config.toml
head_dim = 64
d_mlp = 768
attn_scale = 0.13
bias = "none"
extras = ["local attention windows", "a smear gate"]
init_std_up = 0.0647
beta1 = 0.95
grad_clip = 0.5
decay_shape = "linear"
final_lr_fraction = 0.02
z_loss = 1e-05
steps = 13147
dataset = "wikipedia_en"
Each number is 500 + 50 x the weight over its row's rms, rounded and kept within 0 to 999. Layers, rows and columns count from 0. Numbers have three digits each. The size before them is the row's rms in percent of the matrix's.

# layer 5 MLP up, 768x128, rms 0.0646, rows 697-767, columns 0-63
097:498526514428486475449498583490470517516418498390490449570488561493526484543500546525389524459554463565503505480452480474433567521512493522488510436493497629485448443418482440515534552517635567
090:463443456519475496613554503456557505542483460482536512527539423545500438530534452484532485543393543495441478410437585577450495429446483550515537561507403479508604411508601474559492447412512517
089:418542477510439457538417582520586550519564511474505549558476526480523503435530491521502519561550491531533528429357521534458557443561552494483501558548562528495480542508616497506463568535406459
127:480451419462451518484525555550557441568524520473555422487496474550399541534508489514423447525499511467550468453550525549430471440551552488573489519347503568548439400511457484532498496554509412
096:551522490571468575434557535422496524457570590576470562577492556406514480507510478592530478491325581465463498596488501543449544468466503558549539490479499480464422465544549440475522576507422457
104:522477462496499478556401513458578492524582547387444456447477521465527529480504492475470463533467564576513478533423430502424545506568531428471544569486391623511509536482508543523446431544545526
103:457543528533636459513479495457569425438472442443528524482498542457522482535456525492492374593506580475525482522472415538517550405577478482537582540488519491435502584499470508436550622547517526
120:553566495474445531665571467573533491483512561550506428508443551499507499477533442427440606501503502540506447487569500478591562482562571494509567533493460426667534475557566514568545492428490462
104:474468507557471420510505481558486590387529460477600590474397517550508421505538533548530475481534541520517482607503482519507442535510441555563425387503487511518481437458544455427487445440537587
099:534436506527419482449503520495526511506553502465476468492494496547518554462486500514496541478414450522453521530447538498564444419510560532601451474566482514450528437459508528447598480468510502
101:478495497437507376482519584430549483473516504553531491535481463495455570526508443488497450396502539484419557423418588529536547423522531530436581443429501468475465650501488513470445440442503433
100:493536535483521432516473396533445505480490438567469567588427552450441535602503435492490527577568474501508452501457438455482426500528454399528482420440439506485499545457498453521505482573599486
096:418533513481468461558495529560530484611498377571414493460533512436481502464502486458516508495504558484434596413531446414405547487485544622466537486587464480464521445419451507494515482531460474
100:467611459491517514520537531518499553487549425497526378524584503467498496470473476440546468509525578459458458505455490315431494493502525489504473405452526506532385434484451550434499562470503423
088:487479526535482508461638551501510551439575478413487510568491611456526563549547483463477570550489469412586596542473445537500555472495484499434488512558493427533547440498499547546555490572479527
115:516473474455552503533483421543477458478550494609513551434521529460391478474465424566555507497500536610541505512567555493455612480560458515524467431540479478515512534415417465407610458463456507
096:446526505489345535418553472512489479499518478574517511522416456478431464461413511531523513576519627516469515557468540507426523487478487555430483477533444455506565481515515543534546505503528566
120:506452496524587427532548579487556543476477546511546476480412588469504475521593454560500581447489442491456447538470539474521464436479544561564527461452438586363465481425474482578478461496506419
103:533521568486591530580498555535574548531494513514487521428498507532410468461488492442452585546462497490518544529412578529415494515499500478400470488505488484419496478522488486559556472499429493
093:512487507530492570523525550496627533533448463467627463529542527498515466476514403428526538416555416515474502514489463502448531541578553513512482529439479493420551510495559499432484486454353483
100:472551414426477444514499471541476581429468459492461558451538487546538396447444480412478484550464577484477479605562508498490474533578525416461530506451459571501466450620418563516492489393382476
095:505524590405494586474428459535507540513542556518552430446535488459533526461461509486585425475471524527474475434430380435516510479501424512443553503500540566551393463545470497491483481515458585
110:390499561492481507478422549522485463521518546507501485466493387504529462457466502555549537506551493452407470592439478522443479502538554512601486420540567448410466535473473538461494469401434483
095:427447536538443470587499558549443521519511517553570562416512447532505503553469506515485421436506432544559458537494494466517577589527565526555498490436553553499537634496433508501557483537459613
092:408556511448522504551529502532522574527415570532421451450529528468402438474514483503568527439490533473436487492449507505433507506515506533580538565531529536524552435494476437572570521457474549
088:470525562500586506475513531454551475459513476521511520484488550575572447490525602473447431497487517546480491535517473465443561484543543565559587442468544465468525538576430439474540508490486338
098:496543444456548468569458520457556510430440467485586566529519559521516430437511419528494478440460619546549499553537444513497552476483451570433518515467498372542578494508604550531413439423530599
092:537524451447490617481506487624569482495561447516505538489417488372393424555479537514578564461441439517516516456498535489461516507542459484482511498478475521435534578453499515466556524516396482
091:466529521500484440558450442487530550520467547475512417457496478479476492552469399470485529500570482538503459482540514430466455450481498460612444487575490592509507511421587476531587503558526477
106:474423451478492445455481433491498482516584482544512614597474539463439383496493465535599448549466508439511458588473526489503551475568512487486600487482500481473495442538584441475537540450411467
100:523521496511571478523508434444559474482552492524506490514513538524563458512546514497458487515441507568470567544514381412478499571469460518471584385510417484505575470550519519476637480516479398
098:445582464524584501530531572559454471518506551568526512475388475423502484505543486508476575509483451505573562570551486545496503517556441529531470599475446359480471400354499418556515553493484503
102:429482435488486463500533521552506469592485501550575587509575602436558529546474498491463554509465510532389430586480492467524416440461540516419506467408419482554500535572552601466482558479485572
092:450515571525563444522627503466509515467508556485492528517451525437521504494536518537505466501548530439476549543447425459444498448463481395542541555556515387473546520474502518409493461506510440
099:463613520492597508480593511489548535513446511480536491589464552471515542491542510501408466530417514530505536466545477444551449500496556476460604568484483450396517534493511537557466504527551532
117:474430470552541551487532420508540444533458487537493434571463522440571435490467537495536508403536460443547511538494526501441478560523605505505521550471403514466481500479344631415432460414539499
100:506548515551517446458553522486477473493576470481518504471586459544513465471456470536507450497450611454477436595436440447504558555519552392498581517475551550514505459453412549519517530451433508
090:568536446553457525514482526499526612568544484528536406444484548401470455500432453505551538499347448459547597479495565539462512516353404601378545545542437430431427521435548423537507561517409444
101:515538603393554523408507518439497559544548568551412572487477514448575469450456520488537376466517518466560394499463444510452444555434404559528606501486500560473512522570511570498505525488520575
096:575515494491557505500441592532528502435444479521369477501481401578566458533429517565483463462517451462548436556469441453480549556494507531490549481544550492544411536536524523479591482482432504
106:435470454494491427462485520544452582492521442490460507440499522522441480522497460431505597578529482461536530516559528497483558483561487601662479471438525504547465502549509561490501491427522467
099:549447530542574446489492542498406476547481541597543598447505517494498505433481473605561590522530431535561498494464554488476582443466492604506480514529518563453578452552517471461450533450491601
107:568522420425466491553475535483548509483564599559511438554533483518565503445421508446517514552582451474438508500523517502495408643557566459470487461409448523558514530535477454513522552520503419
105:449448641500464479491442479589451551435542522546386549441480570513470481528513549453411458527597567360532431452475503514460540515449463587459515459519476509473506526517595487460462515501494438
103:566383407517524515484474509621458540569472470479621454420403511539547543570539486518553494532552512529447565504463479488489407598543487489530400537520444413566456580572620540470453521436570567
092:537519462460441586470493515469631511407544415606562505531569537416473451473491492448569505392435484518440460550425533506447493493498502542500568464471509427556413487521636575463496517510421552
108:494491516518510493467413489517544506555516444541442592501493552484520515425482514514521466468511502585453460487507541385543534509525526516490561495493628479417489565567501433517547493386451585
105:455506505533382492539512525543479461528543488481540553480455484508553482475517478500544532458466415497401528483491478526528468450539495455462518582509540503468503435433521499560523449547488548
103:436534476567507471569527511433510571541407386587605480519580420610470551573445468526567571561458496498543457426491451489520478445445531494527457552381479518521443530562487463522468539449509426
101:512441573547485516537470470579537538584545544449472476426464454432433417477456472502488509569407524454480523472405479469463588539513518601476416503554524454440524457495477488382517565529538474
107:445562498466485534552570526438463557455486483419557446500423544462417467477434491444518486382408535395512548539515594504565499498535583565494560507462504496528430478479571500447536507557558474
105:573536570486613464436475494591486467430455400483535614520463513482556431546583433528525485424544549462528502454439523436489409568558499511496489499529558532440444487484502477472548471375556520
116:488631411429470497571465481581458475473554545513414575600518634450404452462553412516537505544522511406549431502554550459488535406530439516483511479450523474537483543490587522437452493466468466
107:385522493437566509530509548419577510558508517526536477578528437450456445591513461450519429514512429451556489542459544440497513403487445424462418552487508407557515411493505493543495454482479431
100:534445491532462434527476545515398497508453479546482542642463516484420492420459431580620605500495534475469453544443529517489434449493529543484346523515465472434457399583561551537494542446455468
105:511371449556506625534434511475501492444504401488568509505550406422486467552549464581522568508500443460533453458492533543446483467552418477469462479479507541516518457541624550507466542505519539
096:511524534434469573518435481452555517439513362540540530468525520465499427541502485592487530427406486432506539458508571550464496517520363492430403531434517520492543545479463450488513559508460488
095:421488551487498379474498492477604496377478534477477430515469473468525513514462486522497511461483577453495470519537377541391492548507490637488482510450430455477493461507535517442572511467518530
113:487481527530454532472461496379524352525591660479437531510531536529435471497472473419492466527459435561528507467460515517607511478510484559475479507419547517502472496485539515517518495452516548
094:589534510551539503499446459500507571544498593506409422443550538507540508566473478526515477557533555400470496460437523569586599497534562631461593541436462586543493495563394460466491573540590483
117:474476549438523418476628473541352599469488546534478432483512508427570513513574497520407457497582468463492529391528450568483558497565551488441559612613488431527568476463559493439541509555530531
099:454510441555507435520553536478513585534466484529526441549542522517418473554468523492486636397480419436537507418539510433498569527534428494522552510546520508535497464493588549584482415486535469
114:593497543553515506464517544493471504522488467531543460501528526495496466568507480606498483571566514432496535382536600506570603588513519577561491483517553452451497451437490416380529502476446435
101:493480529527433463514422496459514580445530380503516474502501548581483538434577511514525421515444548482530442591548574463564478496542497524569508519610466566506508526548501558439509459504497566
100:431520509512512486559513562456490546607552488496399514518476411479615538474507437483574559430493536451519464489509491502472455499456474504451500432647531491481542443554500447445507548534577532
107:503597435505499548506423515485519384538468492463374550522508522443444493491483528517534592496488543520599438559457461491523594504506471534491458391431536419511426534484544541468467519474494481
093:542483530427519476457546449508511486520520487513500523451509493450487519516494483461530569503566420530476623501470532493472484533541571495482480403434536514545489515526376532481500462544503487
089:495589544528506512574533481462474538593513536413434505458539471534499446510429544544420621541487645460517513418498549478519483579465468566453526504503523520576508482500534523385485516468482454
103:432487541535574561462507458647560532578541534512483519478512480489564450567502434508491491554506420402420590488495505572503529508524516426470559576534485460491480483631540534531506502586523534
091:472568493526525501399578475510565484585525469513557562504469445537505478540506508518447514444442518520543463419370414553548464516539541441530538429547497439484508499585435510531523411443511446
096:435495500585515436522473502534555605511574541527550501479398536492541514589515487586488590476455501452550511523526465414495620441519444488519533495555530445467522479489489470454552545577595524
# layer 5 MLP down (transposed), 768x128, rms 0.0645, rows 697-767, columns 0-63
096:579476492565473437521435485451572506591525503515484539534414469575516419396465524473513531545441468549453511507464534531616476453465475433549369526522547535595632558571415473515528535405524549
087:507521487497543539518345510455445462431484517490446541497414553532501553512498503425436512422526504497577564492479536554493560531468526445500497454518521434506476519598471506607571530567419493
091:484572546481491559483548480510508498385491427529388476482488554496516461530611452546497526621477518584436508542423456471526590487459548379420517494437561456498580470490514402506553509476465378
137:495483502493487518476478488477560434524482470524490462476552445563520545424452483508547405462449456485484536402514513456438481430607493437536520450374545575630505526496483488484590487454516481
108:553414495450535406463430486467523424527419527408620398463488445574545471563532558521540552404539578556475525468586465455469448474452513580502432470515520494452553474451526543474480379486529532
099:518525508545475560371482537504482534454467540514428469548499527449458556386498522508448511501472477526430357476477508542463501476490496625403473523465490621562465502577488523457497467468589455
094:498512572476417486441597473466481440435596512524463504514496446454566617487500433542582468513508558483542533470480557505452559549597440506546598559493502435407580388437506545469544583522495529
130:519466482494388458544433448550500607559531452518473501442404495505504579592480464515466574479521542404524524474548520469531513429552536574464522494467485465474590559519529407582415500478426496
103:488521549535519538456466531600535431434459503437545509499435571577531422461468525536497475480554545486588475500493510631522346553533503543515437441495519511572508381423571475470476471416475545
098:516461443500527547479427544498470471533474466502488535499555544529462482481585506547458462468532548504515485423528505477480497448485436463543497503377388447548499617589553565549430563511629475
098:506520437571575510453476551474443494516512507554485432462494473486434484474421569594462455464489430463420534517510487463506597495509487387480531430384523451550490578474504563407537562484469418
097:508556475533572507525519549510537548446508581492599492498399550515463477503427544498488515526524479430526540599589479543488529537353483503531480599540521498537429506555507449542535538504468513
094:497452493528507479503417465561472455452433541439506553507488459628553454506460554469550464411471501586540429514474413548506471606544456566503478454440536534517565514507421569347538420505467517
094:521542531481516558486431543401461520487490591406510610535506484554517533493461456448439539509549512640503525478481501474498421476470552479462623476523604476552512454466582467527572516500377474
089:522544507456523569507439519505427487517411516690536455469511507574407579492541496561540637378537449499476454430580505550444450540450503490487433579430529557439442494501533515442479457541485457
112:533472465424513533507488357552417478531547513609497534478525562501440488430458441550452463480529494588463517546522528590515661547516547566535462483493423527457456425461451451465589505482433478
092:498520437592502529582490576540431566494469473528529445419462588512546478582510499587425409548538487551475477511464561461519494494535501486454562521505553505505445499517583492479501511461541486
131:485475476482515472493565492524569524500534492502500544504456541461582436471595406511438561402465523538389444477398537484465492441558561453492511404527501608411531501500461384542513549521532520
108:562513577473564416495523494380587514544502475450386527449530528525582469469532443471463496494500562520539485546461588490533497468492527441621493506531480529558501531535521500472497457521508436
096:426507464438481528426546582481435548489541506524516571559481551505443441501410505565524478469477529551551495485579454607440482498503480500528428576502517625462502498481587525550442484561424467
101:456423504553457399460586592470545476433463483531431505529495524532505510506564562503488480569556521399398485504454444543442473497426481495526440517581513518577490476497462466477459535549479549
102:474572510513513493557626490503521454441510534446531486547505487562469456448560535573499485485535508461505562476520555647540557452463609478476507463490437501542546505467514487537470635536540537
101:503497499540463498601508500570351502461536471436557585543395424427543505478550535535549463478478478427542451532466448564484561575538495481515498453480495557499429479496441497522506560422421469
098:424448436533562581513510482481586593515500526451528517506437493512491547445457464453436486539477567502459578564519429483569436511470414400495583419540420481511515545513487446471463465491545597
100:485404497577490465532556537507432473474557371525515509571376537506610553564539512400544553530503448467471438569510526557499499553549456461462497541492512531502524483489554501420466466571511496
090:477483458469547467497490423518398466452455522573524538511516449460532525457502537522450406569536526553516500508539515568427530579446532465417469576530611545547568479509591439388565464499398506
095:497408477459433501623511563459423553560416509552449527610541510474557588560547616400516500549506443528536523490427485505525459451476491541471479510479477498505508571549521529513452526463570541
097:458457489456480514583468547424475563505551489503509511510523572535430546425428421466452545509549558552567564558500455528396407516494548429528419455540470537445516573590522454504519462536462480
097:552488541471495480464499469479489406503540537523427431503569407606543524390461539488472450430434419461504529461504496426535499381434483548585471510492490534554533521498522438591578541561513478
109:528478452471474503491527465550445460490581552602415492548440500482500482518555433453535475462501515421442539523487572582503487476480506495431546541368510481391562452517492501450591452565474524
094:479451445559493505429549506549499414408526467523483502471533562503513422453520512442448481553507519443406530567565579442511514503527481574555513542466607568524536433487424586479380600498518617
099:526461516482476449418525537503539526473398457463494501496468462587491566486438515508542503496455552474439433451476509440524537564461533471515556413575528497493566572602437599518462433558459552
100:476528470572523504493577489526452480453483568456555537535589439568486551449493557445481490512575607501466530507458460561511442476487503464522445535564458464549536402447451464493475575510481514
095:481586545441439480534413472475444566504492436577510532510540421445533536439452582467481538522498471486487483461463507488444427559557453617506478506454557512566467563579471431617463544509587508
091:535492567412457532464455483547507507440485468527447484465494566522501581439520465447475430528481520389540449513565693447454598451576546475504475484469486552416496506406481421531491474538460502
117:457425403438459450522514498545569486494581511565521453481442481425490524426532532504540532450495465410484499503440559552383501534637588440554473534511544602527444501537427527487454505519444583
106:521483543490484551487527500557534410508523448462441473500565437592491514505518491536494579524532552570465405573527453506601486505528492486558431458594542503540520465546454564519492495451533471
095:485388489494481475484441489552570470442444427484466531482465420549451409457451546469531547452505503520549462568430503566483473481542488463625540567460580585482592558502539495412480435563635484
103:528354549583489551556548438564481552503472513517463482485453563555412559601471488469487636497489481500447610552517518538502520608512470496493492511498472357460656461477456472477485465477503498
098:523525479512467483527529457531473495517570508467567483532518519537474516515570539481411536551505535520466551507464483428515455398491558415425522505466515477502474467443405487628489530510445548
104:526542474399444464520590525552427489486506466420477495546493572452394479448462468404565505483438496540532483560622507443482479370495487599551534510394533553528431585541419514374485516507565537
098:450414411566441482418497458526452513479417572449535546494501520442525529580506575517523562476501637584552543527551511523518531581484390497540570481490512479489466496530503507471410429437465460
106:486538602497451458570525523488470532482488451485515513438505477475578584545516426503470488545505516521504432596572501540508447552550489433558515401588473590596552499600428616549515447627511513
110:461463534490462525529470538521503477509517506563462481493540439499482478592551500553525474590598598473496516480404531495452469626473504536528472538538548574537494451500466451394505525476546571
106:542505563486502517451499495516489432502456534557564519574456483555597574511534622480551508560482524546429505505467460445532405547501435488472474433626504538579537502563602538514496540535554550
099:472558545525500553394578491518532552473512473487478541451482471547419469468529505451489458493470563567464532551501523428475433477478410445541446513484533526454447517414480398380505588533486574
113:454543482528430508437535363496527451528545596520393512464471455498492586561539580583426476528519529533493552515507541427539517443484496495488558478506459406491479426406528530503521550419387547
116:502537533418450441534472535497548438470551487511531492504384556445510473548463511543506550456481471547526466502557509436520485569603453465494466514445605515473499495484496436527545562613588449
106:504628539516536524487490502424468528476430478538534484414461483539511472502508438540551502464484396503441477517483535528461537585418540455572481545441493503505522596490527567484450407445540440
096:497497545534453430471417470585563489429466381522516546508517544437535489568522479437469396457542434430497503546518509411464550499465466503578508478558542512488407558515461500551518527417554437
106:535427428447491583576494472531445601567472483636504415505535521473478471573506515518480514502467551478525475537493540467501509501426615495437495411451509452464449581590592541456513490514497486
111:569566424452647461437499478622567458441483440478613617553464494548494493500538453518502489513541518582460512395481517418496452543528467440512422521522458576473472525505502509479563464467518484
123:518601452440600534530436444583502476586538551457514571583563568484526415507512396486573464538461526436495450554494462408436515494429445523520598495433502514543489528495498558477464351541536434
100:546539569441447497571555523485503465518495513542530537463530515493503514506441547531502569520539569565457494427631341572559462551506450489430524497517499415456509500484481552518467460450456484
094:493426560608495536568560496557469553440458486437489507533464465504472487508597641693589487486563480516584555537481563507478471521485544514499513528511497573491526474543459463542428522512524546
100:556555578510523595563570450441524495527551453411537481503550390476434535551503529640526475554557415625475503424459546580496513554511502488436612446431550499472562410550559591491482560475546486
102:542557570503480530472487540474541456507519533614453509494559512523458489513481471446485472477452548526424515432453464453542498527494517573446502470535604549507600551488579458468614473539524480
098:477415436486480448578542359536495507463476541436462530560515560529552506403466472467482528482491502488497507494505483479499387543465582559515439532494444518463483462495500476537481474490514566
118:499492541508455515473475491372501529489550494444466579492515578440482481462502449387423576474553436517484510530447522463485427481498530567504475452472528472455505469467517532456514517575502506
092:469451540569442542501554461586476503516550428437392496565425585459549545527529555473445469498552524527506566562408456513476417460498472516509517581463488540438333535445541525457549470514468512
127:430489555459459464479554407446444583535493486604491498530500464465525524556595490502468439480496527461523522417453507562446427565580554524588478489599538450492475461518480530488525547620518422
098:515480492544402514502511482427400505431645501521436445523394430553455546594465437494501460524464548434504522563389537429466507500425536515519554472538563470435487471499578504444413482553488559
113:493492498449477470556478526451479546484499466513504528500486497528492474584519630457468515500435527476535510514446502424592503430456409511511514451581542428437418471472532537502430540468587492
091:526500520506468502399486509529516376445452571445536504528446444456497489506420421483522562481487577444556499404498508441498511518447519519520431419498607506434449563489540577470567505436426501
099:371500542514553481479503464557570534482451507591529529438488476549439475554386500525468469474446500638417535510545435531440480564511479529496487516424519514505541546507448512517499475530422503
106:506487414463546535461463397499497441587439540417444620496458423508468456502479517515567447542384493486524499476454521467543471516550555525537512376496539492559440527501528458474482459482591443
094:523526572532437508555497484465464475390485516583507500623545438559487524497536538478527409465530466525528333506512414511566568475454529633469480556523461521470457539460497521539394498465500494
089:478508565467460520454531479437485431578491539453441491458468461482421526559448593451446425505547470545549592571508523454535537474453431402487574437447459487448454516547429534451491510564494500
105:485449599509478422572454511404563507511557584538568401517479503576516455451479504481470454493456438596501588504631527539446475543534566532482481469507513528513506518477498490426525546536394490
095:493533446530482489463577494512486493560423555478559490490555441471465432447502525454462453547510478554504376488555485458579531491484517436487516530516484461529454413512471555513479553423552511
090:508607494408464559549548439494529503471498417518468480492499401550499386418455419558565476453554385511497521489497483517547455499509497472467435504424509576472463544448488624492484454399516483